Weights of a small transformer language model.
Architecture: LayerNorm before each block, rotary positions, no biases in attention or MLP, untied embeddings, normalized queries and keys.
Training: a variant of Adam for these matrices, 155M tokens, 9461 steps.
Each number is 50 + 12 x the weight over its row's rms, rounded and kept within 0 to 99. Layers, rows and columns count from 0. The size before them is the row's rms in percent of the matrix's.

# layer 11 MLP down (transposed), 640x160, rms 0.0893, rows 206-220, columns 0-159
100:43 71 59 60 40 50 37 41 38 51 36 77 42 55 53 57 60 53 48 36 44 44 63 40 95 30 44 51 59 71 56 64 58 49 42 36 39 33 49 54 41 48 49 47 55 63 42 68 40 53 42 58 60 66 55 56 50 47 43 62 60 46 39 46 64 47 66 18 37 67 72 45 42 55 49 57 52 60 43 56 50 52 61 68 31 40 38 26 55 23 59 48 56 56 47 50 66 33 45 71 40 65 39 43 52 62 32 49 38 64 66 56 52 59 25 48 71 34 68 57 51 39 72 45 66 50 44 51 49 29 36 58 31 38 52 51 35 45 66 59 50 52 44 43 43 61 53 44 45 49 29 53 32 59 48 47 26 68 53 50
103:24 41 57 57 38 35 50 51 37 73 54 65 70 57 50 61 58 51 63 46 69 69 44 46 21 44 54 38 49 37 51 54 67 68 57 74 29 61 70 38 51 64 40 53 52 63 50 66 50 38 47 49 49 70 48 51 61 35 49 47 44 34 53 44 60 33 38 99 65 40 39 66 41 34 45 44 62 44 68 53 29 58 42 36 46 43 47 49 47 34 45 57 44 50 44 43 47 42 53 60 59 38 48 53 30 44 54 47 63 55 51 55 60 48 51 47 38 46 57 51 62 30 43 42 48 46 37 38 55 52 55 59 58 35 49 50 48 69 55 57 43 56 44 39 46 54 55 31 33 38 50 42 56 65 65 51 85 60 39 50
097:56 28 40 44 50 60 71 50 54 38 48 38 55 62 41 45 57 48 59 40 59 35 46 43 46 32 48 60 47 44 56 58 80 42 45 37 46 54 29 40 50 51 48 24 58 63 49 41 69 46 53 74 31 50 63 48 58 57 73 46 61 54 51 70 43 55 42 61 56 36 65 55 52 36 45 35 60 46 60 38 62 37 21 60 45 53 49 36 58 31 45 38 44 72 58 39 58 51 39 66 69 64 64 68 60 67 43 48 33 32 52 41 48 48 48 34 56 63 49 61 37 53 39 53 39 61 38 44 43 53 52 28 51 31 56 54 37 49 46 43 68 64 26 37 47 58 45 45 95 73 52 53 30 61 50 65 66 50 58 53
107:32 44 38 44 56 29 42 51 51 44 45 40 46 38 61 23 26 62 55 60 48 54 51 58 99 42 61 40 52 44 54 57 49 53 69 46 48 49 58 49 52 56 53 57 46 44 55 55 51 73 58 63 43 57 60 19 52 62 52 54 45 67 53 57 51 65 42 28 46 44 48 57 63 67 74 44 63 49 56 54 53 38 30 52 48 58 54 57 40 61 42 38 27 54 42 55 34 64 32 41 63 63 67 48 61 56 38 31 45 35 46 53 47 45 50 58 42 66 36 33 70 34 58 50 49 53 59 48 28 44 36 66 59 50 32 59 48 39 61 52 46 55 61 57 62 23 40 42 14 55 38 49 77 57 56 60 45 41 62 39
103:44 47 41 43 58 45 46 56 54 47 51 52 40 65 52 59 44 43 54 56 52 45 47 45 69 41 52 64 51 50 51 55 57 52 64 38 71 40 41 54 54 49 45 33 48 38 37 76 51 67 45 42 48 45 44 41 38 57 48 51 42 67 60 51 48 49 38 35 56 66 49 51 52 50 35 71 44 51 35 43 44 57 48 99 50 54 41 51 57 45 46 64 58 50 20 56 56 50 49 52 55 52 39 57 55 73 51 51 36 55 58 36 48 40 51 47 48 41 55 55 43 50 65 46 50 37 60 60 33 37 44 44 50 45 55 46 60 51 56 39 35 51 56 40 49 43 71 47 99 38 58 41 56 38 65 41 31 56 51 58
093:34 62 48 37 60 76 33 45 40 60 56 35 70 34 51 61 43 39 52 56 59 58 47 54 58 73 50 20 49 51 55 41 39 47 49 41 67 65 47 76 57 75 58 44 54 45 54 19 59 41 57 70 55 53 62 59 53 34 60 41 66 52 43 47 53 82 40 43 27 50 43 54 40 53 63 45 57 73 54 57 65 46 51 44 46 46 50 47 54 63 48 40 47 56 55 34 49 42 67 51 37 59 57 79 46 54 45 54 54 58 51 39 46 58 23 45 28 62 57 32 59 42 59 48 56 28 54 53 60 53 39 61 40 39 64 73 69 40 43 34 36 59 30 36 44 51 43 22 36 39 63 52 42 43 53 47 55 63 60 26
099:60 73 54 32 27 42 42 40 59 48 37 54 50 57 37 40 52 41 63 33 48 53 44 25 76 43 43 68 50 38 39 42 49 38 47 35 44 28 57 59 48 53 59 53 54 86 56 61 19 54 53 51 53 40 60 60 40 80 69 54 27 50 44 45 58 52 35 94 62 45 52 44 68 57 64 31 47 40 71 48 42 52 44 30 59 54 40 70 39 49 45 43 61 38 51 65 66 45 44 37 55 66 68 36 46 61 40 48 48 47 41 35 52 48 60 55 51 55 52 58 51 55 47 57 61 48 28 28 60 61 47 59 39 57 51 53 42 40 53 53 65 68 41 30 46 72 56 54 44 47 37 43 53 46 45 56 72 47 66 55
100:38 49 33 41 46 48 40 68 72 46 33 50 33 55 76 53 45 61 51 38 65 56 42 29 77 38 34 61 42 53 45 65 85 66 44 62 50 61 56 44 35 53 63 57 67 54 47 56 32 43 54 56 37 50 49 42 51 40 56 46 23 63 47 63 60 42 35 32 35 16 41 42 55 49 43 58 61 43 44 52 45 40 18 76 55 52 44 54 62 67 39 28 48 48 38 33 70 56 40 64 67 50 43 58 54 37 51 58 57 52 62 47 57 57 42 62 55 47 65 58 39 52 61 40 65 53 49 44 54 50 74 56 32 56 40 72 40 64 61 41 32 62 47 53 71 56 41 61 59 52 46 22 47 43 56 51 52 55 41 42
102:54 35 60 60 59 55 59 33 38 68 53 37 37 44 52 51 60 37 54 51 49 45 36 46 34 58 39 42 52 43 45 39 94 29 59 57 42 69 45 36 42 34 49 46 75 45 63 63 55 54 52 67 50 63 75 44 35 31 32 50 55 58 39 60 52 56 55 59 63 69 55 42 54 46 39 58 28 43 54 53 66 53 57 36 44 33 38 39 29 37 57 50 47 57 58 47 45 70 39 55 46 48 63 35 44 44 45 54 84 48 72 73 30 47 36 60 35 54 64 45 45 45 56 38 57 49 55 63 41 30 27 39 54 65 40 74 63 33 63 50 47 50 48 50 41 58 76 40 38 55 63 37 40 57 34 51 48 52 60 57
104:41 49 66 51 82 50 56 64 53 34 45 53 53 37 50 51 57 38 37 62 43 57 48 54 31 45 39 51 54 66 49 69 50 52 43 63 51 47 31 52 55 40 40 40 58 63 45 35 56 37 50 43 43 30 68 50 46 70 57 55 55 26 62 47 34 39 49 99 52 61 38 43 64 61 43 72 24 47 60 43 37 64 68 57 59 58 65 45 47 39 46 49 20 41 59 40 52 49 50 56 40 57 59 13 48 36 57 46 50 30 57 57 81 57 49 42 40 56 50 34 55 61 49 37 51 48 63 72 42 25 61 47 52 38 36 54 41 48 54 46 64 66 48 64 34 45 53 57 71 48 51 50 46 42 71 55 39 50 44 48
099:50 45 33 51 42 23 47 78 63 33 59 66 70 27 61 46 52 67 59 55 62 34 66 38 49 44 38 37 55 49 55 43 43 55 40 42 59 45 32 56 69 40 56 46 58 67 44 52 35 43 57 79 53 49 65 52 39 66 50 37 48 58 65 69 26 48 32 25 37 45 72 38 55 42 57 41 62 60 57 37 65 35 63 38 57 36 57 55 65 58 59 42 70 52 40 65 53 52 35 50 48 57 61 54 39 48 49 76 51 31 51 35 58 57 34 43 67 60 58 47 55 67 36 49 51 52 61 51 50 41 27 63 47 63 35 46 45 32 38 71 56 58 55 64 43 49 35 34 29 26 61 42 32 49 37 40 51 46 48 54
095:31 55 53 46 46 37 59 63 40 46 42 77 58 45 56 57 45 68 39 45 45 44 38 64 37 48 68 62 61 51 51 46 55 61 56 36 36 30 68 50 50 40 37 65 50 57 58 58 58 45 41 53 54 63 39 49 34 58 60 39 63 61 47 42 49 44 19 39 46 54 72 51 39 53 27 59 91 54 45 43 55 56 79 51 71 53 41 40 64 66 50 63 46 44 48 45 53 41 43 52 57 59 42 61 56 74 57 66 37 29 43 47 45 61 46 54 48 35 53 68 29 38 36 21 15 42 54 26 49 55 47 44 40 52 42 59 49 43 56 62 55 61 49 52 52 41 57 32 80 48 48 59 55 31 47 66 24 47 49 58
104:55 46 50 37 54 58 51 47 53 58 48 44 33 62 46 51 60 40 49 59 56 56 73 56 50 58 36 83 53 55 49 76 69 58 55 39 54 53 40 44 54 42 53 44 46 47 48 51 42 53 40 33 55 44 38 64 54 61 62 59 48 47 57 38 59 47 55 00 33 42 48 57 39 43 44 42 58 67 40 47 44 40 34 33 33 79 45 50 53 42 47 15 51 47 58 60 51 44 45 52 50 50 43 51 52 54 48 62 51 48 57 65 52 40 56 40 69 47 54 49 42 40 47 25 42 40 60 58 56 43 42 61 79 34 71 44 60 57 48 50 43 57 38 48 74 45 69 34 72 35 44 53 46 37 54 67 73 38 30 67
095:45 55 43 43 51 53 21 26 50 68 44 63 55 45 47 55 62 63 47 50 34 38 61 43 52 48 57 11 35 50 57 49 54 68 58 57 63 54 47 42 48 40 71 77 49 47 58 49 59 35 57 62 48 59 69 55 42 57 63 60 50 44 20 40 48 57 43 46 35 60 38 30 43 64 66 40 58 37 49 58 37 38 23 51 40 67 44 70 88 51 52 68 49 66 41 43 44 55 55 63 57 77 58 40 41 61 58 35 39 57 44 53 49 59 18 48 49 63 52 50 47 39 47 50 43 69 45 49 61 42 40 56 57 38 41 74 37 46 44 51 42 57 52 32 60 44 50 60 58 26 46 36 51 50 60 49 49 73 45 31
096:54 44 37 61 45 53 51 63 52 35 55 63 43 59 50 37 52 41 41 53 51 37 48 36 52 65 53 67 59 49 72 50 30 54 23 54 50 43 41 68 36 65 49 41 64 44 36 48 59 60 63 38 35 64 39 66 39 34 54 56 82 47 69 36 58 51 42 40 59 39 44 46 48 27 42 48 40 31 61 37 46 79 57 27 57 73 29 50 74 29 74 58 43 40 40 71 35 41 69 39 58 39 45 50 46 68 45 63 39 66 69 58 37 56 48 61 60 44 52 50 40 68 59 47 44 63 57 67 37 47 53 50 52 48 64 62 35 49 30 61 70 55 39 44 53 49 42 49 62 28 38 48 62 33 58 36 43 32 46 44
# layer 11 MLP gate, 640x160, rms 0.0995, rows 207-221, columns 0-159
096:44 67 54 46 49 09 67 58 32 52 39 75 57 54 65 48 53 63 47 39 56 55 42 47 42 57 53 40 58 49 39 32 45 43 74 45 35 54 58 51 43 51 57 40 60 47 39 57 70 66 48 66 52 56 49 42 55 46 60 69 45 57 44 30 46 46 33 38 53 69 51 51 49 60 54 57 69 43 74 50 56 37 57 48 35 44 51 67 52 46 25 35 37 45 73 47 52 41 40 42 62 49 57 75 32 64 28 48 60 37 40 46 33 66 32 42 62 50 45 30 67 54 63 49 48 35 64 44 44 34 14 58 66 56 80 65 33 49 30 56 52 44 46 37 57 55 67 39 57 50 60 46 59 55 31 47 42 45 45 60
096:56 67 32 42 44 35 55 56 56 44 64 63 67 47 26 32 36 62 34 35 59 30 60 49 45 42 44 63 65 56 59 47 57 51 35 46 53 56 28 45 51 66 54 51 49 53 57 43 74 49 59 57 42 34 56 48 61 38 46 50 59 37 49 32 25 52 53 45 39 52 58 46 48 50 41 57 65 71 58 42 58 46 39 65 61 60 53 49 52 61 66 43 47 39 55 29 54 58 45 68 78 80 68 60 57 67 54 49 70 51 59 30 57 52 37 35 29 56 51 60 33 42 52 27 47 45 42 43 63 46 33 44 75 38 43 51 56 61 28 42 47 68 47 59 30 76 53 51 72 33 29 32 35 57 32 58 55 55 44 41
104:56 41 47 26 63 53 39 48 37 26 42 53 75 51 65 53 66 55 54 51 49 57 34 54 37 42 46 45 48 54 54 29 51 42 63 73 64 40 38 69 61 38 35 35 49 62 27 65 61 70 54 56 38 42 55 58 38 39 47 47 55 24 40 43 49 61 62 47 52 58 92 56 59 52 46 47 35 52 40 61 34 27 50 50 50 41 56 58 58 34 40 36 42 22 54 37 52 59 40 39 70 62 55 54 71 59 73 56 55 50 26 67 53 62 43 47 63 44 57 51 55 55 31 56 55 42 37 55 56 54 27 55 48 41 46 56 51 50 52 33 69 48 48 62 43 73 55 34 52 64 50 67 29 26 40 58 49 56 52 69
104:49 72 60 59 49 51 43 39 30 60 48 38 57 65 51 57 70 49 67 50 46 33 61 62 46 43 62 32 45 54 30 50 56 42 47 44 31 52 53 46 66 64 57 59 54 50 69 43 39 44 49 69 60 33 61 38 76 84 54 50 55 47 24 54 55 52 44 31 41 30 45 48 56 59 42 41 37 58 58 69 49 38 57 51 41 36 41 72 55 51 44 45 61 48 52 55 60 69 25 39 77 60 42 43 34 48 38 83 66 45 57 59 50 51 61 50 37 58 41 52 58 63 53 33 47 58 60 67 50 64 53 45 25 60 51 76 58 55 66 47 34 55 61 48 58 47 48 69 33 65 67 58 46 29 57 67 56 29 52 57
093:65 46 57 46 56 53 57 40 40 43 70 37 45 61 39 54 39 43 33 73 40 69 63 56 44 50 46 50 58 44 43 38 62 50 54 70 48 38 70 51 63 33 53 66 64 64 55 35 39 64 40 52 53 52 44 45 51 47 58 46 66 50 51 48 28 41 39 59 45 54 59 56 54 44 35 50 65 39 44 65 23 76 39 49 70 30 42 44 51 54 57 47 37 36 43 51 47 56 45 49 35 44 31 64 46 43 67 52 67 49 56 27 37 63 69 61 39 65 69 66 37 41 45 54 52 36 34 68 54 69 28 38 49 37 47 54 37 44 30 53 43 39 33 33 51 79 44 36 51 49 19 62 44 74 66 27 39 65 43 52
103:38 55 44 66 44 44 59 43 49 31 44 43 64 59 40 71 32 52 61 67 57 58 58 46 49 37 60 40 30 33 47 62 46 60 45 43 46 49 68 34 56 53 56 39 37 63 49 50 24 73 69 80 64 45 56 30 54 76 41 55 42 55 47 51 47 45 51 32 48 32 58 33 76 53 39 34 68 77 30 56 54 71 36 65 66 46 61 46 47 65 52 47 67 26 51 61 46 36 54 45 55 52 61 38 39 47 38 36 49 54 54 41 63 60 54 62 30 43 66 60 51 40 57 50 66 35 60 79 45 52 52 46 41 71 34 59 40 45 48 54 63 55 39 55 37 69 49 52 54 29 29 40 58 48 61 39 60 50 54 59
109:60 61 41 51 28 23 48 29 58 41 46 69 44 73 57 43 50 50 50 43 51 51 59 24 72 41 40 28 49 34 53 58 62 48 54 47 39 37 48 56 38 40 65 47 40 39 52 59 14 51 42 45 50 47 59 57 55 38 61 67 37 43 39 37 59 63 50 40 35 39 68 65 55 45 47 44 41 68 37 35 59 43 47 39 39 37 42 37 50 29 63 69 64 38 38 67 63 65 60 54 78 44 60 80 57 57 51 61 65 34 43 43 49 64 41 39 69 52 51 57 44 54 64 46 57 68 46 25 47 40 65 58 51 28 51 33 63 49 41 57 55 39 59 57 48 63 73 76 50 35 53 38 51 67 45 47 59 45 51 40
104:52 61 57 67 41 38 63 49 37 62 47 38 53 57 44 54 62 44 31 50 66 49 54 39 45 45 37 32 38 45 47 47 76 44 32 57 48 55 46 80 58 65 46 52 30 44 57 53 46 66 40 44 54 44 74 44 46 46 38 57 41 50 56 75 69 45 57 48 54 65 49 53 56 58 30 54 28 72 50 37 43 66 43 57 92 60 78 32 56 43 50 51 43 53 41 32 46 46 48 41 55 62 66 77 38 54 48 63 52 45 37 57 59 44 32 34 46 60 55 57 35 60 47 46 55 52 75 46 37 35 32 66 52 58 64 48 59 45 56 37 33 59 49 34 48 70 56 42 64 27 54 42 48 44 22 44 65 38 31 45
101:65 64 38 62 54 29 61 40 55 58 43 54 67 55 50 53 59 70 70 63 44 63 51 49 45 67 26 60 44 62 49 38 52 50 75 54 42 28 45 56 47 44 59 61 42 46 58 46 50 47 58 35 19 58 46 55 45 50 48 54 39 60 79 51 62 47 50 37 40 46 45 44 56 50 47 35 54 72 49 60 56 46 61 52 38 48 39 42 62 31 51 40 30 47 57 80 55 49 58 40 50 49 39 44 19 54 69 56 58 61 45 58 45 48 35 48 57 63 52 33 35 31 40 60 41 60 62 50 59 64 48 39 53 51 59 35 54 63 66 28 32 33 67 58 47 69 70 14 54 40 78 45 50 40 44 67 49 53 23 54
095:41 40 59 43 55 59 38 34 58 46 56 55 76 51 80 51 44 43 50 77 41 53 51 64 61 29 57 56 62 62 49 64 45 56 20 56 57 49 41 50 63 64 44 28 42 56 40 31 49 39 58 51 41 40 55 65 38 51 54 44 47 32 42 45 58 73 35 43 38 59 42 70 77 54 71 63 47 46 49 39 44 55 41 50 58 59 64 45 48 52 50 34 64 49 33 46 44 71 49 69 56 63 41 28 42 46 57 57 53 51 59 72 58 34 55 63 50 73 32 57 47 61 36 42 45 64 38 62 58 44 62 54 34 37 44 47 29 43 57 58 61 46 54 36 63 34 38 82 63 39 46 48 17 56 41 40 36 51 66 57
101:49 58 63 36 58 44 55 50 38 43 41 57 44 45 76 51 35 42 55 59 55 63 48 42 48 31 53 46 51 46 49 63 34 47 54 46 54 42 56 62 34 43 41 55 46 49 53 68 59 57 33 50 62 32 53 44 43 47 45 57 51 62 50 64 49 36 25 39 30 63 56 64 76 53 59 38 27 55 59 40 47 56 51 57 41 80 42 52 55 48 55 83 35 50 56 56 34 32 34 67 68 22 50 35 57 76 50 37 43 63 56 48 46 59 50 59 63 35 57 40 27 45 41 53 38 47 39 57 67 66 48 63 44 48 45 64 43 45 31 84 40 57 32 28 75 49 58 54 55 74 67 51 60 51 74 43 50 44 33 50
099:68 48 49 42 64 26 45 38 36 69 70 29 55 43 52 42 58 38 49 32 48 49 43 54 42 31 44 64 50 55 28 61 64 57 50 37 47 39 46 49 51 66 62 53 42 38 69 50 60 52 38 71 51 21 32 77 60 55 38 42 54 31 60 43 51 68 43 52 41 49 58 43 73 74 44 68 42 39 47 40 57 65 33 51 49 45 46 37 52 42 65 58 54 49 53 39 53 36 53 56 27 45 65 43 79 42 44 57 42 48 63 36 66 65 56 58 40 57 31 57 37 52 64 54 64 44 28 31 42 54 14 63 55 63 50 57 60 43 51 48 52 59 56 42 57 50 35 40 42 56 50 57 36 45 39 57 26 71 67 36
102:47 69 31 54 39 62 45 40 60 36 55 31 56 37 67 38 45 55 64 53 60 63 69 49 60 39 65 53 57 71 68 55 59 47 28 61 57 17 37 31 44 59 40 49 47 56 43 73 71 69 34 45 55 59 44 40 60 41 64 44 44 41 43 48 66 43 37 37 50 34 71 69 45 33 49 39 69 54 36 49 65 55 66 55 60 68 68 53 43 63 41 49 64 39 60 55 62 54 45 33 56 20 46 55 23 54 41 41 44 48 56 41 72 39 59 63 43 49 47 55 60 35 33 57 42 39 53 46 57 49 44 45 63 31 27 59 60 28 54 62 71 43 39 54 48 60 72 50 44 66 62 45 41 45 49 38 60 58 57 55
095:35 16 58 36 60 41 46 41 40 63 40 44 46 40 32 39 57 52 71 48 65 46 20 65 52 46 53 47 57 39 42 56 34 56 53 40 59 46 51 58 68 35 54 43 58 80 87 53 48 50 63 21 48 37 32 50 39 66 60 39 59 46 41 38 38 29 44 42 67 53 52 40 60 60 41 61 51 52 48 67 39 53 53 42 45 37 41 28 61 43 48 37 54 44 48 45 66 47 51 62 64 49 40 56 55 60 66 59 35 62 23 65 71 48 57 53 55 49 34 52 67 48 32 71 39 56 66 49 40 58 55 69 46 33 38 42 47 62 59 39 42 46 60 42 64 44 33 50 53 48 52 55 53 58 55 76 48 54 82 42
108:53 40 36 26 49 72 46 39 32 38 55 69 41 57 50 60 60 53 46 40 67 71 33 67 49 29 38 56 51 71 43 66 52 57 72 45 43 46 76 47 56 48 47 36 54 53 40 49 56 57 39 48 55 48 53 42 41 55 24 58 53 50 70 57 43 31 57 46 53 33 38 71 61 74 55 63 51 41 49 48 34 49 53 46 71 50 54 43 43 57 66 60 43 72 71 40 33 71 68 41 51 87 61 43 36 41 63 53 65 41 46 51 31 49 72 62 45 55 39 72 56 57 50 38 44 57 27 43 32 68 34 42 35 39 63 39 42 37 47 38 50 43 50 57 68 38 59 49 43 41 53 52 59 56 30 59 42 63 41 39
# layer 11 MLP up, 640x160, rms 0.094, rows 207-220, columns 0-159
101:45 39 20 53 47 50 50 54 29 54 67 60 53 57 49 25 52 41 28 49 38 48 58 47 47 54 53 46 42 61 46 47 54 57 63 46 54 67 54 46 47 75 43 56 37 71 72 41 64 50 64 43 33 41 63 66 53 46 48 66 49 51 28 33 35 62 49 52 31 37 36 29 36 62 62 59 45 67 38 38 47 51 67 58 33 53 35 62 52 59 42 58 35 59 62 40 57 50 44 68 57 61 67 60 44 82 45 52 44 49 61 50 55 56 53 30 39 38 23 53 59 43 42 34 38 81 78 32 51 38 52 56 56 48 39 49 55 58 51 30 49 35 56 57 50 47 38 39 60 41 44 58 27 74 36 57 69 44 65 56
097:44 47 51 45 51 61 58 67 48 29 81 52 55 52 48 42 66 52 64 39 58 59 59 43 38 39 52 65 52 36 48 38 43 56 44 67 68 44 38 57 56 60 57 41 57 39 27 54 64 64 54 41 47 62 81 48 49 48 38 60 44 44 21 49 59 48 34 56 35 54 30 46 51 57 46 42 52 52 55 51 42 64 34 44 39 57 45 49 49 56 43 43 38 52 59 62 34 41 53 61 54 54 63 39 64 38 48 69 61 51 51 24 34 57 43 63 78 62 55 56 77 69 39 71 52 34 44 41 30 37 41 65 28 45 47 56 75 28 32 56 22 50 54 59 58 46 47 59 24 48 55 74 45 48 61 69 34 41 54 66
104:27 51 57 25 27 42 31 52 45 67 59 57 58 48 42 40 64 42 60 73 68 49 67 77 43 62 57 31 64 46 54 59 48 33 64 47 69 70 59 44 45 54 46 51 78 63 67 26 33 71 39 51 39 46 41 40 59 42 38 51 36 42 45 54 57 45 59 40 35 62 41 65 42 39 36 60 41 49 41 45 58 32 42 41 69 35 51 43 53 22 62 50 43 59 57 60 50 41 40 42 61 66 51 50 66 54 57 61 52 64 46 44 40 57 42 57 52 54 45 69 49 58 45 53 41 57 51 42 36 34 58 36 43 55 67 41 55 59 23 60 25 52 40 45 29 57 40 49 56 63 58 27 36 51 26 66 65 69 42 47
106:53 57 56 38 69 45 52 25 32 41 60 50 48 66 55 77 40 48 69 31 50 40 56 70 61 34 55 59 30 34 54 49 50 77 68 47 42 34 62 41 30 36 49 45 55 52 47 48 33 35 45 51 60 38 34 58 36 57 50 41 37 74 62 55 48 32 30 64 27 58 47 42 51 52 56 62 49 47 55 35 47 59 53 59 27 46 32 47 38 40 55 81 70 28 27 57 52 66 68 38 56 38 45 38 58 48 57 34 55 42 56 48 51 37 51 43 43 49 57 39 61 22 40 47 57 33 61 56 47 50 48 49 54 42 54 54 53 48 30 32 50 46 64 30 38 49 36 74 62 45 48 68 67 42 70 43 53 47 62 48
095:46 43 54 67 52 26 44 60 64 23 82 42 34 51 58 66 61 61 48 68 56 52 27 63 57 32 32 62 62 57 50 58 44 55 57 40 56 21 64 54 46 42 50 44 24 38 35 58 57 50 56 47 48 39 52 43 34 55 26 54 38 73 53 67 47 50 49 53 78 48 73 49 28 59 36 49 38 33 26 51 52 42 57 55 61 49 65 45 54 35 49 51 34 57 52 76 64 49 60 82 44 42 44 48 63 50 64 46 64 60 56 71 58 40 56 51 67 52 48 50 39 49 48 51 53 77 50 42 48 46 50 63 73 68 51 34 63 51 71 41 60 45 56 61 47 58 53 50 54 62 49 60 42 41 53 45 39 48 51 69
098:41 40 54 55 44 55 31 29 45 52 30 65 58 56 38 58 39 38 65 69 54 43 20 53 53 61 30 61 49 44 61 40 49 61 54 36 48 70 54 42 28 39 56 45 72 81 60 40 55 64 43 49 56 60 62 54 64 56 49 42 57 39 43 43 30 51 45 46 58 38 66 36 45 55 50 67 43 55 48 28 35 60 43 56 75 56 58 24 30 64 45 39 31 51 62 58 33 63 68 54 78 53 60 26 51 60 53 18 57 46 57 62 34 49 40 52 56 39 53 42 63 60 34 43 56 56 47 59 67 31 70 43 30 51 40 51 50 60 50 42 42 44 45 31 51 60 34 52 51 39 56 30 45 70 35 49 41 51 55 55
103:82 46 47 67 40 51 16 28 73 32 50 47 32 46 45 49 38 70 35 56 47 20 37 73 48 57 61 49 62 39 44 57 38 48 58 50 48 53 67 56 52 57 51 42 57 39 57 51 44 46 35 46 61 43 59 57 58 57 39 51 42 49 29 81 56 36 66 38 53 55 36 46 36 50 51 57 67 43 30 52 57 37 49 50 63 51 51 44 51 49 71 48 71 68 40 46 39 58 69 59 50 71 49 48 28 46 33 61 84 53 29 53 62 56 55 42 48 46 51 32 35 57 51 52 55 55 48 65 45 48 50 59 58 50 46 60 41 63 72 42 51 59 54 56 39 35 27 41 62 46 65 35 47 35 36 42 55 78 56 54
102:52 27 40 55 41 59 60 67 64 56 76 46 49 42 66 37 67 28 56 32 58 40 34 40 52 43 52 40 46 62 48 33 48 53 70 82 77 57 32 59 70 46 45 38 63 33 53 52 27 51 57 38 40 63 63 68 48 41 22 45 43 45 45 53 51 45 41 52 51 63 52 52 39 42 52 69 59 43 49 78 39 60 29 60 60 40 53 53 43 24 42 51 47 52 41 40 47 46 39 39 33 56 39 61 58 53 50 42 36 57 45 56 53 35 54 43 49 58 46 45 53 27 52 32 44 36 61 59 45 42 33 60 71 59 65 61 43 55 69 46 68 83 60 51 37 34 40 43 47 67 59 49 30 67 40 53 45 62 45 49
103:30 50 51 47 53 63 48 40 28 59 41 45 55 42 55 67 43 63 57 69 49 55 68 61 65 63 44 62 57 46 58 37 52 59 25 68 59 73 35 58 26 52 51 42 39 49 63 62 61 66 50 57 45 80 76 48 47 57 61 37 55 46 47 29 54 53 40 49 33 59 49 41 49 48 54 47 80 64 58 34 37 61 67 46 39 45 56 31 41 42 27 41 47 35 46 53 33 56 48 55 61 41 26 39 48 60 54 54 60 76 37 28 48 44 35 40 42 56 61 15 54 53 33 56 40 58 51 53 62 44 56 39 27 46 43 36 65 64 45 38 56 67 44 47 41 43 33 36 48 71 38 61 52 56 45 46 49 43 38 70
099:36 21 42 70 45 28 56 53 43 44 71 55 40 54 44 68 62 47 47 49 46 56 74 54 56 41 53 31 42 55 55 73 52 68 66 40 49 56 58 72 32 54 31 47 56 38 55 55 48 68 40 63 46 58 46 35 43 52 52 36 28 33 26 75 54 57 64 52 49 41 32 41 41 35 40 52 45 59 55 44 51 42 45 56 41 57 50 59 45 71 35 54 57 56 62 68 39 47 24 38 65 48 54 51 50 63 63 69 41 70 58 61 48 74 38 31 41 56 38 49 60 76 42 37 42 54 30 43 36 37 63 26 67 35 50 57 78 62 43 59 31 54 57 62 46 54 49 51 54 67 62 56 36 53 45 38 57 48 53 53
095:50 37 41 55 46 68 37 38 46 60 47 30 46 56 51 48 56 54 49 44 49 46 51 60 52 39 47 40 59 53 60 59 32 50 34 49 55 39 53 56 64 76 58 46 31 60 46 59 66 40 30 39 51 67 44 61 68 48 44 51 32 39 55 44 44 35 39 40 55 58 55 53 48 56 65 56 70 64 39 30 56 58 51 76 29 43 47 36 42 53 56 77 58 56 52 55 57 57 61 56 52 44 61 29 40 33 40 83 52 39 62 15 52 53 42 74 60 54 31 47 47 56 50 40 40 57 60 64 77 53 76 52 52 62 54 56 41 56 59 54 40 78 59 42 34 37 47 79 53 80 43 44 59 53 45 45 77 59 39 49
099:46 69 52 41 34 53 36 44 40 57 67 35 37 65 47 59 60 46 71 57 81 42 77 61 45 51 60 53 37 48 63 42 51 32 51 54 39 52 42 35 31 65 31 52 41 57 57 26 68 44 51 54 48 55 44 46 19 29 53 52 49 57 61 48 41 47 51 55 58 42 69 56 41 30 53 56 50 47 40 70 65 43 51 62 48 48 53 56 57 59 56 54 58 32 48 35 56 40 63 47 47 47 42 45 56 61 15 49 60 49 55 36 55 50 49 47 72 80 39 55 45 61 58 55 32 43 30 34 42 66 65 56 47 32 39 55 44 19 48 53 27 26 35 48 52 57 66 68 52 54 53 34 68 46 57 68 59 42 41 63
099:49 33 34 43 64 37 54 39 51 40 67 60 45 28 43 63 49 60 41 55 43 71 42 62 35 46 35 48 45 63 54 55 50 45 52 15 41 41 48 66 43 54 55 38 63 37 43 32 30 48 66 40 52 55 51 47 47 55 30 50 50 50 41 73 24 60 56 50 63 48 80 57 65 48 46 52 40 47 47 45 45 64 50 57 56 45 36 57 42 48 38 62 42 33 51 51 57 53 71 54 50 51 48 53 71 45 84 67 69 61 52 49 49 48 39 43 85 41 51 31 55 57 58 36 55 28 53 56 20 42 42 58 43 47 42 49 71 45 49 55 75 53 32 38 66 57 29 38 42 58 60 57 56 50 71 52 32 64 68 35
098:72 70 38 41 61 49 36 36 63 48 41 57 55 47 55 36 53 69 38 67 39 30 41 51 49 18 57 50 50 65 54 49 39 54 50 33 42 57 58 47 62 57 53 51 45 72 52 45 57 48 40 54 40 34 61 73 43 39 45 48 61 47 49 47 66 81 67 58 57 58 47 68 38 62 60 49 32 31 35 47 28 69 34 42 48 26 36 58 21 51 43 36 58 64 52 52 57 61 52 43 35 51 66 54 34 54 34 60 56 62 55 25 58 61 33 40 68 62 38 47 44 51 47 58 42 56 73 25 51 48 59 53 64 47 30 82 56 28 45 52 42 42 56 48 43 49 60 49 53 42 45 49 38 65 72 53 39 48 42 56